From a checkpoint of a small transformer trained on Wikipedia: biases, 4774 steps.
Each number is 500 + 25 x the weight over the matrix's rms, rounded and kept within 0 to 999. Layers, rows and columns count from 0. Numbers have three digits each.

# layer 14 MLP up, 512x128, rms 0.316, rows 282-388, columns 64-127
449535479488457519477524549511513481478534551475548535481487478544506526473528496464524486554492494493470440486466571498495492532512502501468491485484497461514502484478496518465515482568478481
512499528500483503480488469532482437481502522488491518470534521467481484533517440477493526503537496521464477455473472514477474484464476537479506500516557485508462511472507474482513463498539504
481462453518474507491518509500537540502517441520495496485514511463485463530499483487518501518488536506531533509507538468489478487480509506524493505531529489449482528501496477480495468502537464
525514533474478450504494477489484484494512499511483484530496517450494506546472462492504479501490472477528499544515522521562521546486505526490505538513483477523502514494523477448534484541479524
503487495531433537509536492495530502516478512481515481539489496496544524504518494495490532538483526508475493490494503484564534441537516513516529496539554498510482503509499464505508496498503468
539491468486504541484498503487510434500524517496490485486478507524478525513502518492488485508514495501539477503511471518474503527421515484458496511489494500517538532482483466497481449493516496
496501458489534523471493549438466466477509515511537495479501547514490526489539517480449499503502547477515539528509544489482537502473522518488502496489469513497528500514471528461520536508498530
525472488469553522530499509540543458491501461533518508465504522521498467484518528510499489542498485503509519525461531454477471474503477463506519544542509472523521505523506508508537480486530497
445475474514503535546480496512451496504501534518465517465455507517502488457458506528451480508491488494478458515511484525506488529483492525506475459495499501558473487524478495495471508507561458
498502521509483536511479498477466494473506502498487523475519464483495489448492489475494486552533560496520498495479506481509528524499503448444504490499537500486483518528512534500502530504495476
498490494506473547506474489520512447494515487471547529541512468482491478551528498472441500520470527493493485483516488493563482476500519526490528479521518516466492506516477498476507501546543508
485507468517493424545457499513515483539521498528490568460517514464448477525477530454479505548477522494518490522496492509493525477445574510460495485440519477467481517538494543511484507515505483
496477473575497513467479478515469507486457496481515545487495495539525475459514501485493499518495519525513530485516508488519515505508505508515462485510478500470516500493514496466452468536495492
534518478488452559519508503482460503505485515487486477513470507470521493479466482480491501523509509504472502493504469489498499396427480481473562508447500509503515491511485508530467517498485502
505503475499510503506512473545512505447514451504506521497507493505480492466500450445510480502530525500515539496472490477514481497455514506505509526498467487501542463514497522462483511508461503
534489496473506512498484523480512448559472487485493507502498493497522503505523464509485503500536495504456472482501499483513510458491480533448457483505513494491466524482508530500460398519496505
493483535530472498483523587504405512561489491451488495536553471517538524454509504528513494478492519466481511507473478515492463508524484467463512509479499486548454472519505455486492512494500512
478510524452497483482518520488505487478493423492486508521461501453515518499485484446512487489486514479486510496497491444503541499527474525471542495515535519520535486492528472455460492473481506
515524506496524470500496511503550473469472511506511551456529483469518526517520473519485497500485485512493477467458533488488508481537502483497513500520492494508480482463483480499461544500519453
505485513478487467511541471508469488483494500531521482548492530504499523500491475499476496499508509530457499514529480494469476459497460525520533511502558479511496531463493463463504471506534503
512482523497518529490462529498475498525520527483496498464460483477510525523507490479493418501523496489499482480464459506504472502465488520503534500473500497520478545498474513498527516523474457
459493486468542550530525500535521473474520518527494537504468508537499497485461488496558538530486477485489497547504463487483488467481501512502454492531515490538553527487502509445482513490516538
473461463523473494490508480476455443522497516511500469480487487502556484485510522516509495490509502523474464519529525496458513491461508506537481502499519464492481531503454475540477498468466505
494424460505528500498493487508502497496505482469472471521478473501508480520513472501498427530494479535504496521530489494482498498467546457506476487502472488478489524463460475515467501570490450
525517522493526490519478487540494520481491510542480482499496467538501524493520513532515514561535511511477486483509506485517515479514480471520537513525535541525486522499499497521519519537501503
513520533499471506498471473472490514521499470515486484460489506498536488549490506468504500520518509479508502478484554509499515460457516478464523488508505497516499524493509503517481508496512514
519509525486516502521484550475484522514489542469474458475492496522519501522489526516532511515536480505486530505471535477554515476506511505447529436494478519484508507494498500429467556509445512
449495490485487502482504517515516466531563500477521507539534512466485511530478441482528505504490500504477515541452511526533528450481474523483517517517507474490472509456513453553475520489485517
484538452525484478525479514569478452451456540487504457486512504517468527484467525534448502504462467473499513535467482537464476517489465514461529530530495492506493518558491535524450456527522541
503479493481482513502488519511529501467489489515471529515466491524491503463494511508521483546482454499485486488514492504513453495474540498542533524468454471507517478509509464488539520490502499
501495438460488475458493446499503550478533471506525484507509532443469493527519455471498508500504538505508535514505495440508491490507486466505461492494434532555477464454544468494510433497513521
512484495502597516511507537474517498500531509499480505470514482455476544531508505520457525526495496494511485554500511534472490506452547488510515467420473514520513494510483504476497552501485477
530492445489500481490470461499454509494447467511458498482505492458530508506551502534497498506483502485494460505506542530493515520479537534509513532485531505534532469490485489471486499520477464
510562511514513508464459503500514468457530535484525508532530470482520516509504535486476483514523510489512461505469489493498515527470505504461503450478502464525522496495534500498483482473511483
500455536514519555548482497520521495473540475506459511504540510494518501505478489490524512476538494604457459437535471461577470487475536526510487490467524463518473504553492490512541511545505483
494517512491500461545534513520483484504493474490466513481521483510490509520524482509490506478479514491491476502473466563495500468469470528489482487511466473495508511518478528456495525478528484
496496528537492490508535496479512508513484500536523505454485520494483487516507465488516516485504477515517497546466504513504453475421463537505512573508491502508515510467466545488538517505529445
480522504509507530522486508504474522478520501526519456481476509525517527508476504519474498479488485486490553466521507485496525474486485519523483510511499504538476477511523467498512492513472490
478533523476499516489498502465528517508494458448510520490536493490551533488498479485452463475511524507493494546484507517516483511504528508430522525567499415532530516542512530524453508520506514
544472502478482527576498480473527468470523518490504508491457502471517479493506488515495500500504477469506497539519513499505510498437492479469488523465472480487487499469520487521509508550484508
514507500489455474451532485525505529462466500514558503478483502505510518511497464480515493519499531458482477531477568539517548462526540515500509445518483455505469473507518417496486521504493446
466515473512502471511494512469493508533536492509512495506483464474507506512508495473494519516554525530491509499548508513506525507473436510502493499481490502538509538464563539479497519513488485
440463510501599488489525496483477471468514508491497449491516490463488498491506492479512476502484492462513518509491516499492450530539533527459529550507499523503520493494509468489527500494526479
491524487495471477507537498488519475484425440514487512551474482505478499539449521490539508502501485491492522477518481459557508460501491550483506518471497534508465504496530503502503530500530517
510516492525493463509468562549543499518483492513478513528468472456476467514496528503504505484512515510501492461487535490500522490521505543480528481503471514486476484495520448502486503527453501
486489484471533573560495512481516496510469515490506491517460472502495493516460525506497468501499491497482441582504523517463492535468529481526524499479512484495551479489465488500493482550515492
525519504502488483488518487507500496548473489521499518522475510497532548525467510488508487504530491480489494474522485518505455517501504511459480538500563516523559492461517494505517513508490506
511540513482507508497480508513527488481476495474484488500499527495509493489497525536467524444473509493443479482543511505485504487499572510477516504492480473523512457482465480525441518495507511
472484495497501506509541470482507511490455459490505468557495516504477520476488483521501505519448521505516476499505522481466486489544447496491506466502506498487563550470485480495504551514502469
493500494477515520490513467498506512502485523483515507517497534486458465479518505514489486462531509452476456480514496507489446506507485517486487473495516484504500526521472451475499445474458503
506484529481549528489467492532505461491517468507473509523530490513500482485465517549468511485498461494491551475498526509497510524477491537488513503473474488510476504501512476512487517489490478
486501492538518501504476495519475521474474474520541495489462449458520474496467524510495532476528497495494451520490516457472483485512510460521472544489515503475507511503524509516490429467493489
511540519477515473478481486536506515469524478496550504509476452422492503468507494499491521513506494485479482515526519505475474530531511509482523467505481491527442502480517500514518472509470505
485499487485468528506466495491454475472460495517472491528481531523449512480476497469495510527505471487503441525503500509508506544456487510488480554456480468485446481517529504467508542542491511
485474459504487449444523469502499463519447496501512525481506542522523508476527478488444459514507531500497532487467516486471527508484479480515523492513471501510507472498481491487535530492479548
491488478465542491514502489501504524484489523462522508489479564448507504487509489511529519495497569529496501494515552462507548502512497503497553500484436476480515529482522514521513501536468472
497495524507450493545479512462482488520478499511495516466470512538481514501504509494464554490428521485523527514516524497476426533508474538496510572493485482532521492468510446527498469505509531
542530529492493476507516464494522474503510512509455468523553491516491475547507514494477477518479510528532491537505499463444486488488468520472550490503467498517473510448471493480525491536483517
505524515425515497487480531473541507469499514494529464505510479515530508520497506484459505522509495502473516521524528514513503519480533533487502479507495463495503490485510497460490518469519500
500506538498477479521477495504556502482468485476467509479459484488487471476506471486532467482496491503479518548476508491465479478488522455510473473496522480548500437477515514515519518518461458
493483489496481435527476497495516493493415505520517500490530482512499484482517495470472511529517510516493500495523509521492518489464525492500482460483434479495476513506493501507431510535527465
512470495581481495457476501494515477522484485488531493526454510489491541498493466500506484486461477482493503536512506498487532492529494494528563485527489472516484505479512466515494495516476537
437490508505498483498536461496455465485452487517492460481490503462460490487490518493484495499464469458505502467519547483504500543524497527440521461521534479495525472514516489512507482488491510
468532500487538534510522524497493512462512499537508498476507474513569539484486449452494510499490446536514501517550508497510490499486506469482512566533565517466477481509493527476499491530486506
490526576527473495524485529525524458483516537506465521477491461509496444485492495496510484516538507497502488520520486455522470463493550475503489515462524497501507487488487501502509477489475493
492537534527570473478507474473481514482450484477477459498483522510560500521492517493527500500505476474450490472508521503532531502510489498458496504488509470499445494495475523433524487525566481
531443506492468514529509466524495514491475450507506488472464560484531523515491502478483523476472502488473536514486518497573506520470521514490486502503514484519503483529495520519503475500466501
503491502475513474495486523490501492521466525470504506499507512506505456501511518481481546496484506473489502488504526481490505485509523501512528510456482471512521485501514476516519543507505500
515511399536490462510489516545527494518533499496501475510472477519507471503529506468512493499501495483471469464482545506562472486486483496516475480497512509483460539482565479500543479486509550
492497487528495515512517508465537494462476512499499492501509509484495513528492515490524409504482492539506501543520539515533469510466504521476494501512507531481501441460517503514500479488491507
482496525552498483512501479526491477495476543463500498474506481537495479509433504521506520484531443513535478490515475467488532525488469506507476514522512427478547503485483540460443541548472459
495490509526511546518557512524487524490494513548526479518497473506511475501509535525495482508522546519454525466544540506506499499452498502504492497495506518524504503509485504473490480518467496
496494501483462522504518515512495528512509506548502504481465502480509496476485500507495537488513519505478472531473500468526498477528486483525508544488495496494476509540457484507471515501462497
490460489493466439500524538568513499458499498520454538557477520470481539525536451528506472499508510483506480528496530484500498457519515489486478480477467463485500502503522449523526521496495517
532461500522530493501503458491480484471496456486505500492508525441476533503483523504499534508497540492477497463496499524477463468484550501504496512470492461538493450539493522542490497476516499
488405443508514472508490487486493493484507510512487470486496458525491498478511545473496496504477464510511494498506538540508467478514524499475477530459493527507489486490499520512516499454513500
439508542469506509501493490532508490469492530532507461506521504470533503500486523514500507490476493488511514508516480459499487456533486504480496494468506495473508458498485494510498508541499514
495488513511528510572477482493524520511520508487514522476509507504490545469522474527533506492504458502476490514495496505495504516488493493512481539474520484538488537493495503508481480523482503
526480477485473468481502512498506484541498464459497460542492504522482501499531479515503453532517494467472533482531509499498529504475496507438460517504471516535513506505497441509513495553516474
492459496567491547499536480535489487505513515461496470496518533498504484502536480476485492512470496574517511489510544533497471500483497497513487490534493534537505489491512522480482472475500490
521517513506500498481501467502456493463428488477496514498539591449522531542444502451500492513522451517477497494499489497484525544525498487485488555502487485531508534532504511473493499564493504
480521498552445479480502480523517503521492480486494500543482499510477520506498509461480454476477523462504446542506479493514484511440491522484513499462540482490489475542546497456509467489531458
501468505495470513488521482552521485595515492491475491491480481485500474527500499515533456507503493513542509516502515510533496483455486491515487512518491497488450567529520522503486532517536479
522492474517562428474529498486498486465500457488526494505530493506524490516451508541462488513497486564535556497452482511473506534492471493532533507543547522525453507456560536503483477486454503
487498467497549534536485566460487508454525501494542535464469509481507522527547479446486515497497486470513537537470524527553501506485495519460514521519529503535530476511474487510540503506498505
499503555514499494480505494526497483533479499521504490510488491455485505525439500517490435461541514469494408520507516492531504446495478524489506491498536490495472475495521506464526475548514505
456475538493485496510502517476460501499492471484496497559489469530536514493415452500529509500534528547521471552486455452493493502474524515486500505514486542511500485524492507527490517514515516
472398532490490507465505510514523483506489493482531454474497512528510499518506507489531503470489461477518505517523505466557502497501504503498484493543498550502489474517498492486495456498498430
475428510471506460507466483504470550454510490511470535505463478479562528497498502461464512489462471484523484499491530499545472429540476493466490490471469467482492520538485536462501508493493514
549515479475496527555491517474524500517530498532518428481486476537492495521440503476452498499510508526548537506534526425529515519502484496492471527473450488489485478496455449483488475465500484
522519507494530523473487499531487491500484524500457504582464523491500520506454526510523520508521470490505486508489497506478466505511531479497548541487494497492538499488483489494481497464517491
475549517512499479496531503481506504506506518485543519472497471458494478476498508458501508498480504471490526478525542454517497494498489483500491519504520435535449492458470496474500448461470461
483497519564484480468516512547494449493504481475504536464538518501492465505494510506511508523546570468513496497526506501483497508520543501509526492477482442506497483498476501495484471464497552
493472518489447519456527525484512508492472501512491527545513458446481474506492494507461485502498495483498463546506512513529509515544517470504512478492491502478480492460475481520519450482503477
526496474506522486552544490459503472482494483511481507439527523491508493515452458496523499483499467495494538506464466463529465510524501532452537506519540489521548504519490522479513487480509504
504487490495490510475489500551497477507489512468460480533566526530506533492469539501497486503519502494473472478474489460515474491489506463536533504516501525487497495499514538500562493511473517
509466520501535477519490488533482481478488444520509494510478510479524508490508506478527541501549487550476497503529504514520490508476499518500475495447451489502523488482513511529506508542506472
463454464502494522468521505456500510494527530521517460497523559480491511514505470464523539444498501492481547502496542495495523515479496481476512531460461511470490513510497467495480490539494463
525472511508487510500553506468494507486512448510498541500486488518505509473491503508527492496557519490483522523481543419496509457433478534434493515510470472529503531493499519472500491492530494
505469448474495501516542488492544490541488493478501496499502472496523486459501498525540488455523498520477524494542484492518515534476501452511505546476488489511467524499509471492491508543473526
501504507496437504523522526522459506548497489483508528500496492494484493494459508520500506448447490493464518562518457498509485503525491513485525504476497523540509490485511502484503502506467510
542513458507484472533500507506491451505519515485581501527563515546465480490520520493508511505480496507531491470486460520536499485457478508519498476517456496494507542509542479487505510493449488
491495502483466506544505530536491486481504450481474483529493520502541521465525489524510534505534526484482496476511486505520494481508531510496484536477482529509473510475523533523494486520511509
463519497499495484526531500491460482475507484500510459475468480466496491525479499537509497486496528490461456506503522508479484485497524495457468520535490496497538497470512516513521436495494527
500503475517513463514506483476530507515468500492492504502502503492491486505535537548516529464536525550487521503518502529516480467512489543466534489515468496562491504478474486532519469461481468
482522449517527519488451485546470453525505517483529464502466541514515477468486476527472502524503495463492451516512461478505491451501508522451447487538484481503510507476496513511520482509485504
493512504499466501479525530535496479538527481492464541483508453556509481479517534516511452478543555492491438473504464483494483528468502522491497465524484504500475536521480538508472506505543512
# layer 14 MLP down (transposed), 512x128, rms 0.251, rows 282-388, columns 64-127
499531502429482446481535447449457505495503532516507539457506479461478465523495532491547502497553495555513457524515520568471514533476484537455524484501510490481501453471524524511524488529484463
533525513479476525483481497519529517465490499515487510525474521492482492524520509534515531512494498468467468500493468497488477521500513548471512492528506526530476520508491504467469476515489513
484475548491496525484489509498493532540486525540496523503523519469490504480560500505479551542481501507517553480497473516448478499503462470523484482498527495446497547528475519455494481498522486
504546512510472504540490460466467549488460484460450485473519496500487479472511477548475540533507530490533492461496485518489527514503507519482499519498515494532508465481453496500471524482500474
465463463463507505546503544502510498490503474518495555516529491536495517530545495523516571493474478483502491487488497535510520490485535520497533520519546522513509508466506536502445506514471500
468475493494481501529497450498500531501499508486511515516448508563488507559492461503520466480513493481479495471455486495453526449516506482482520501526487518509556525547488497534466523541553517
480487524484477504516493522514505491533492512510496498472507509514564510545508504470525473475493487451478503498529484471495481510525502511496479536508506482489511504501516479499523486519512498
432528529493477468474522521482493491504478521496494453483534512497510485507585495491486503497500480469542551451549434501510512524526511501460491490498448510498502481442515491492477501489497508
516501512510519472515516456492458498520536552497521474524505505534495521467497560531508493523485471498516475555460454496558516558493517500487501516486506484544499460526535487501490467507515516
461515511497475479512477481471509458500502489515535488517503468473487503512530544476539500530512547506472466508502541516470498505474498539584494481488476548525494509551518491475478530485487530
524478502471542484500452522518460478502456499512507418528541505517515508540462502510541485464455527519552462506464534533486539494498515537527504535511457561481489510560510548500505498480481455
553498475494522461547490488486489505497512505502470526495459546490494477480463532527522503499550523498472521495519475521479469469500504568497501505496477497513517538529478523498484547508482553
519507451487483499492473520476485517480521519521507477492488467478519521518528522499534483480534487554471502487508515511479501497501497525513541542515525509480518511488493462487500519476524520
456500541539480509533509478484526504534542499513539494479534478518459486470469495488507491476496541525487473490487500509515531471467537489504472479514474525500494532556488446492518501487514530
512507505484485478522497568499484512491486504522493498547496529524402505480526502442511495469487517492491498465479483480517509511542500503511495455514422541541507528522462476519503507516540498
532483505510455498501491513517546523516526502522510455488475493498503501516547492516472464500458497534517467500506531486474522509486498570544480491476468493512522486512520469537469509544498537
514451539499485539499494512464502517519514492452486511519552510498495514472544513477490493495526524503477473472527484478500489484539511490522468514505464537499528499495494522500493554500451466
529543479532505530483493535505497482492489502490513486494529513516513483471477502502467501473517498496507475448484485498468488443484519519506448472478504487487470488520489484510523483524531484
457492489526480484506450499479504489538520476526453538472536494550543487485513485476492489493526529497480488511519472501516513515498507430492475494473521504480525467535562484531518458512505505
520468470546506497511483515489505505519478481483491489484500506499498538527546493491516508497504493459540438512491527451492523513446488492463460455531490516490529498506456502518488437469457486
482532483460487488546521467461490473484539463475521530517499539493455516495505470496574511521513415514516507533534517473510471485544536495459500553488531515510462513493547514480481543475540471
493521515483437513530518499479449496496515432531518491477511536543508462506477450521522526448390528482480498535462470491526476514494517565515494486514489501491489543514524496498522487507504500
476505499482468485485512524495511508512494540486527512529507517506499520508533505494500508499503481510505533504503479490501485492516522511480507519493516525512515458497492524474528498436507511
498501481510509474491506475521540512507483474493500531455516490479490499505494507502532491478499444481441552518500462525487507489461560507476512475482525510504495507509491492490505491482511452
521508478481467505492525545494476477496522501501525517459516519505478487498522502505494527473449520470503502538517471496516471483484499537485523502507512532484495509497520497504517499478490513
516484515517510476531519475504517487451541499495433558494501475473494509462508484506501528490528484517476512496497464483502575487484460463536520487505517508493516469518504484516518505470504519
542502413467475491498495426522465498545501501510534518514439498469493491481492519464473528491522508528526487523513482529491520515469497499487478532489520463510539509514509543514466504489493502
532520442519513528545483474526472461506533490520483542526503467533484483477557503486518510476526477499509514476465537540522507477515497460557496502546548491516503464527512503480497481485478542
487526529504487496508469473541535486501503486490516535477480474452511459539558490516501530527515465502522488500526541468522517517519516506485498479485473471508512475507479461501491555489489509
539489505481503501460453519504471479503515528509474531484495505514499466478510483469507515485514469524461543506537510472521477501530472513484486509499470516480524493498510466521492475556539528
520487468498494481521470531456508460502494479520526487518494472526482517490521533521499476475551530513497480503457462466511487485515479497473470536481559458522453517510479484506469498508568495
497455514512486493509491493514491439498479472506462534497490488520499506532490494532510505514502480452520493510519488507487492551525485506508455442467529492497491488500488536504481474531505536
532499575499469515476477492501510507473492488471485500519510529509479497529468493481439461481515540507492510464510493522497485510463516518485467496528476512528498449519514447461506513498445581
476474492530492482498520517526483464469515485466510476518515499487540521486469506526504514483463520494477527515466487589514504529501542518465479480513485514535499518517502515527502508508531521
495486493505491552487508415549513474455512521509441476523533455478499505514461467485537544493539444517472483482547516449507502485535494573525514534537485520461477513499499512542466511476504526
500480508531522523483540492542485482469541468518523459482486508502518508507528500475519500464492473471499468499524498528447502511497479527507510499487471474504502494494530434493490510537505497
528505503500514504467549515459499454519505586528527520486532513484524461471502491521530525539480487471510499500511505522532491455493507556545511523499467543483484492473515463508478512516487456
449511468480530495500524540544462481455507494491573493481501529481509491467457490476515502525505516501475511498524501501502512519469525539509506492534498492481519495509503480529489525485503492
542535465519550542519488519489573515474535488493511551508515504438506503497475561565497491476511477514485482505489493521527511497496469500462488498455530497529520526499503538480520506470494490
524529499530457501513570490490479473511474522494511498489462521454498513487487523482486520515512500497500495513525494490493506502534529531484529487555537528454490520505506493471511516472508487
468489541508590554516513493512470479508479504484487545483518504527489513487485483508476509502530465531510537476478483505515513488545488522497479493509505515456471516490478500459524547493521499
504493509489496481489524461466524500492496523468480494458475478515465471481503520493453515523496490508495491488467493462488510477509538500482479532519509481527497539520501454507506566534485503
513521514470491506489464475502519484470517513532520485517503486509496500521445498523517461512530508502496516545487495505493517468488512456486474469489534452479483505502466502545497513472478524
544552534498543508472433489506452498497499483509458495478504506536468512467483468501502502515521426504519493525523504509501477471539512542520497492465495541504505537503476492537494465480531534
492487495446496499455529505518495496514500516522508455473514508526495511504516479502472519493499499503492519492520474535557457519459531553497494485510503476508565521511526530496491486525498498
473480519471478465536538577485529486501480551476497510502470472481479479498471430434504440522541499446519468491509493545464498464521473518539487507520475507529513472465536490545467487514507506
492514498495487525480483462485487481482499540476491488522478498494537510521490466470498527520492512502541521490523514507485487504523525506489474472482502502499466484499503458527470563532484473
510488483485536504490523511526512452509525493521518472467511505463490501499476528486495515463503452501479505511509482533481465490473504544561477536487536503525541488535509503484494534488500456
538488514497485493502456462473479449504508524509495463534511441492505511513487511536486490488510527548507496517457510465466492505489453482494493498523501504487503487511489481528477512507528515
517527504490468500496514527475531509460515537462506496475520487498479478532501481469517522527498526498496510531475504535486473486489477522490466478512521489515516456497556555518510498491518526
492433459504507457546524521527490515502493478521558453524511478470518500539512523496510498478502496479510477521462504524499487482498495476506532469538539512477468502497475522463513496504492496
554497509495510507503496474487512479534497501505492510505502512478459515472503515527513498546465485494495498472550480534505537500448501531502529511541463515519525490521541529490513492484509520
504474484472484558507510519481500503547497527494483526493535519512506501501499490461531516511478569478502507493490475473497490514478520495540521506518496513505491491443503491481487521493505487
525488506495537525505472537533554482494509498518515487503492469528529440483489498541481472538499482495526494476525503488524509501464480534478471499444529509516488498520467476484520483504549474
499477514519494507500522475479529513433488504510495493505469477542468480543504519479502462526521495504496498492523485522476502521541491513503513506521511508495494517509506512501467504461544520
525497524502527538481484520548514506522506454452536487491508488513482473516437528484475494501509460481517504530501501494478546480486453521480475512487468513504478516528446532500512513530506449
479499532488481522540449554527462472469519526511493489524463482576499490548459472479519521411493492490529486516509499509462523460454500523536516538463516437515533522513497520505522505469526518
533511503488523492478495439539501522479513492508501500482552507529487504487496548445495496509469501508448518511491508508426502498495521535500547495477485475549509532455509517512516523491502522
464541484548504488502494470476496529490500545469504492513491477476465488515497467500502544504505495498539492476480494529477527500515502498514470511496496470489491496461483524489522469489509508
482464522521510469509515517501477534473493483522488515475506547502508467526523474472526477461457462482492479496495509560502484537506524489516527538515511487492520547507487452501537455469534535
492515490477506504495488562488534524504528489489495513493496536499502535486439479494506520539514485531480495511521524514496500527500482507511525482504508530515472497486527519494496506488477493
489488456497499504487535505465461496461529520510464513503509540502494458475511460477470520487497498534500507488485473494485510510457542563478492504504471495463493494501526497472512515496545497
512525469484475529528504484486526463477504460540507491497506484504492487512483547514526478501515524467523487525495467490482468495538501530486522510499496494524524539484522498508495529465485471
496540499496490490487496529495490477466513517498514484483486515467513514481499531535490484499494513516481485456441490462473471476482529496467471502544492492508505494542460502500473495517476504
549509511550515451475582524502498520507497544469514499504505479512493539472487503503529499513525483491485513499482471497493490493453505447486509505522513471502531475506479540496500487470429524
559517505494489459529501464539496454525482466537496496480542536470476523510492533506480508501510485467495491460462515536478506476473477509499486487506503527475508502525506485473537521517454517
526499506507460509552480376513513494502492518512523481476500522487527488504494514498498506511477528489498529492507543489471503513519490538524525477491522480498496496513507508493502483508500515
501477499491506482477500517518484472512509518454515504508538505505459479534468514503514498520502491520476515490490472492485509531513502537470471524521507518514470515510505519516476493478479501
489517518505517544491495454498488520494502500515514531512514511502497473482547498493513486528489498502520515523538488473515505510508508544545528497477507492505506475471505545526467506559480488
512483463458475486566474543468582519513509498528494510491492521474528497448481513497462534488476477493492543501515532501509496500464512503532490505493504509446460508525462487459519447460449515
495521507492491490495506507478477522484474507430488506504499502478464483480509554492526478534508487515462480451536433487479527468483482492483539574507483462546482449498513506497451538500482520
497498516493488515514467482449514513499477491513511507470500533516509508476537475495482501490508497503472499482470489491514467502530484502533518508473517463520498472513503499486499517472488507
524530491536486521514446539497493502492453525509505486493474523507514529506514493467507539496442501497533480462512509503531486538475491505492517491527509528499528512469499499490524468465452489
503555549522485509486526496548470431491493512530477469499490529452470554462525546525484530503520449494506482459515498485506459481469503505541511472512490507504514530494430536509486509466481550
485489508486509486525479413490466480485504546571536544511492485519498500500491521525508505503480474500468540530462499512521460493543486522517483537536455518484493469480512477496476501513490483
471501503504480502500464500554487512521509452506525493464486517493485489497495514491539483502514517516524509536454506500478529534501513495500494491519510482534507521508508494506512521495487528
497465503502517517469504496477491457521526508502489511527495471513473517495476538525505475512515546465490471535497525498461509508493496513449501512516499484517487512496494517483505483517487527
471472481466464492461489426514500502527503448485505491463478494514468475539482503484494511514522513502519474511556505484469521477505499480469525471475522538542482477499513506519492510487454490
479538512499472507542493495461527513467505526479504475497501530491482459480502497528538476506460512514506522488524512525514534496516449536510502494482491528516525486463532495532507485430504494
489509490469486472510497477499487516516537490492495535508498497483496491477506494488535486505487500489510478548464471502487485513512515498525498547496510482482495512509499479498526527504449529
507492530499563504483513454520512490511476514486488513488447457489467423514498500483463479507562559489504512564511481489469499508446502483509483459500450527499499499490476515502531533472461514
506556509490460507504492481478480477484527436454543485538515486471572510481492507498532497490525500504462541438428514524528484538454511490484459489498465520509499509519489545516513502505526505
531504483511520485506499497486481547492505503504522507492493503485459495462464499535522531493485507522471510494472481477511497510544464536506508494491509469519540487492505486486510492483468505
499508531443479518471448470507487509487479505491514488516527495493478495489508488517524492483481482483458501506483490500501535496499502498453514542462496496504522530468465512459521510502487530
491489497482532461523545509513490506485489512504493540447498469490483525477533513506517538533480529498516545516496508518500513481478482539481498496507445451465521455526511464466489516508510512
484489531508463473494522507444496490506501479519472465512507475517521497495455553509514473471527500463484477458491572437562527473560519518487470514537529508503477481497463541496507489547510455
501502470553529507520440512428526488474470497546482509457453498517495508460455497527534492482533513494450495501515502502455480536487569481496509461488502481519499488507470549515517544535489555
478497495511493485488487514559529508509494500485464542517497517524479534465475475550556491499483495519474511477483412519486451544500535490533480506535495482534537504500499483487517502516486462
504452472534508484495494440502507510469531519520529536530495532517538524497532489473490501529495546562506466527524488525491480535495543500479508507549451513499526471458502502495503472509540506
509537468504489542485467498514502504501490471481516494464465485505508478496431485498486498506506482539475530516479490533510480563508499489490480529519517506517456502527503503509460536482435519
492495507494507483483504451461445523505479502468471491541472502519485490507524517495488503497502525515496462536523502524491469522495534519498512486459498500552510496527512490518498523468463513
520509456517527481480444483546515514547463502539487523529500473507503487485487525480501492521486487503503448517505513535463493489487490483493524522490506519511523492489493506501469508488543530
502514513511507506514514494462482527478475518507591484542453521500483541537521497562506536483498482516507463479498471503533517522462507502501474531507507488499536472501484526500490452464543481
550532537473504496476478496454504504466491516527531491481526473480490501463532477487514453519519479459502502504528504502543532465504522505494494457485570498492554534456477448491484479488543504
514532493473454503481538511532507509475553493544438541470475468533501484573430509552495485493499494462493487490450496463542495471494471527469514483496560479487549501524481545553506480437513522
544480496501502533524484553470509507485494531499507483485497500496484508524509499481513524498505501510525525497481532477479476472480498480533481511456508485543501493512525468464498518507488520
475466481492503511508491456471502446520511523500507489493491464467491489510492558486514529455497498504510481498498476508526492521499521556505539476471511531522484467504522477511517512511509545
510515465498472519487486483542497511496569497530492468504482464462482544512494512481474501480533485517478530506530482468486485486481520532487475494540471488509481479542555503472463514484484494
536507475468471480507509480475484549464504504482497515507521506445471480507483501517486499523503486511504576497472492504538521479550467532530503554486482517494524515453494494543490489470467523
482508469510541511512515473495522512505552505497502539503508478500532485486536449526471537508550464480496507511497501510473478476514504465513478506484451490473480520472509506494505504461517486
495478505463535486484480488513498528506449497507516504493499504486488518507482490494513516505511510531492499500500507523486496487455509497451477483472491474497518516526506448495498525474499516
507531510467536514520511516455486511470497514512500531530447497501515524488495522520492545487501562517489501501478518501479484484514554529474462489555509467508510508450524449504499509453495507
541539464512516512485521513516502481477517511477498498457480508510472482465565460510481512506502529478492504479503561508485503458495475527499499504511528531524475452495517514476500494507507516
504495543493501505516466485565493472523495516531473515484492494552483555481484469531479466523521474544532488514482490506492464472523485498545510495483486506509481496523497503502495501514505455
498497482525508531497465507516473504471481481503507464435491528455573466502528517502506493515460514510479538501461506511507500508514510557518526517481502541476496520523489507526482475496529544
525504541489514566492478468497499483529525511495510519506535483519503527525522497511478471482438443473476522502516553504514515518528489475516512495499466549506509524509491498488481490546504509
488525524498459482485444533500484482519483506501581488485523523492552508456503503485451507554461533463502509490477521500504493443531458510515469532529474481544541492491502490499489482526463506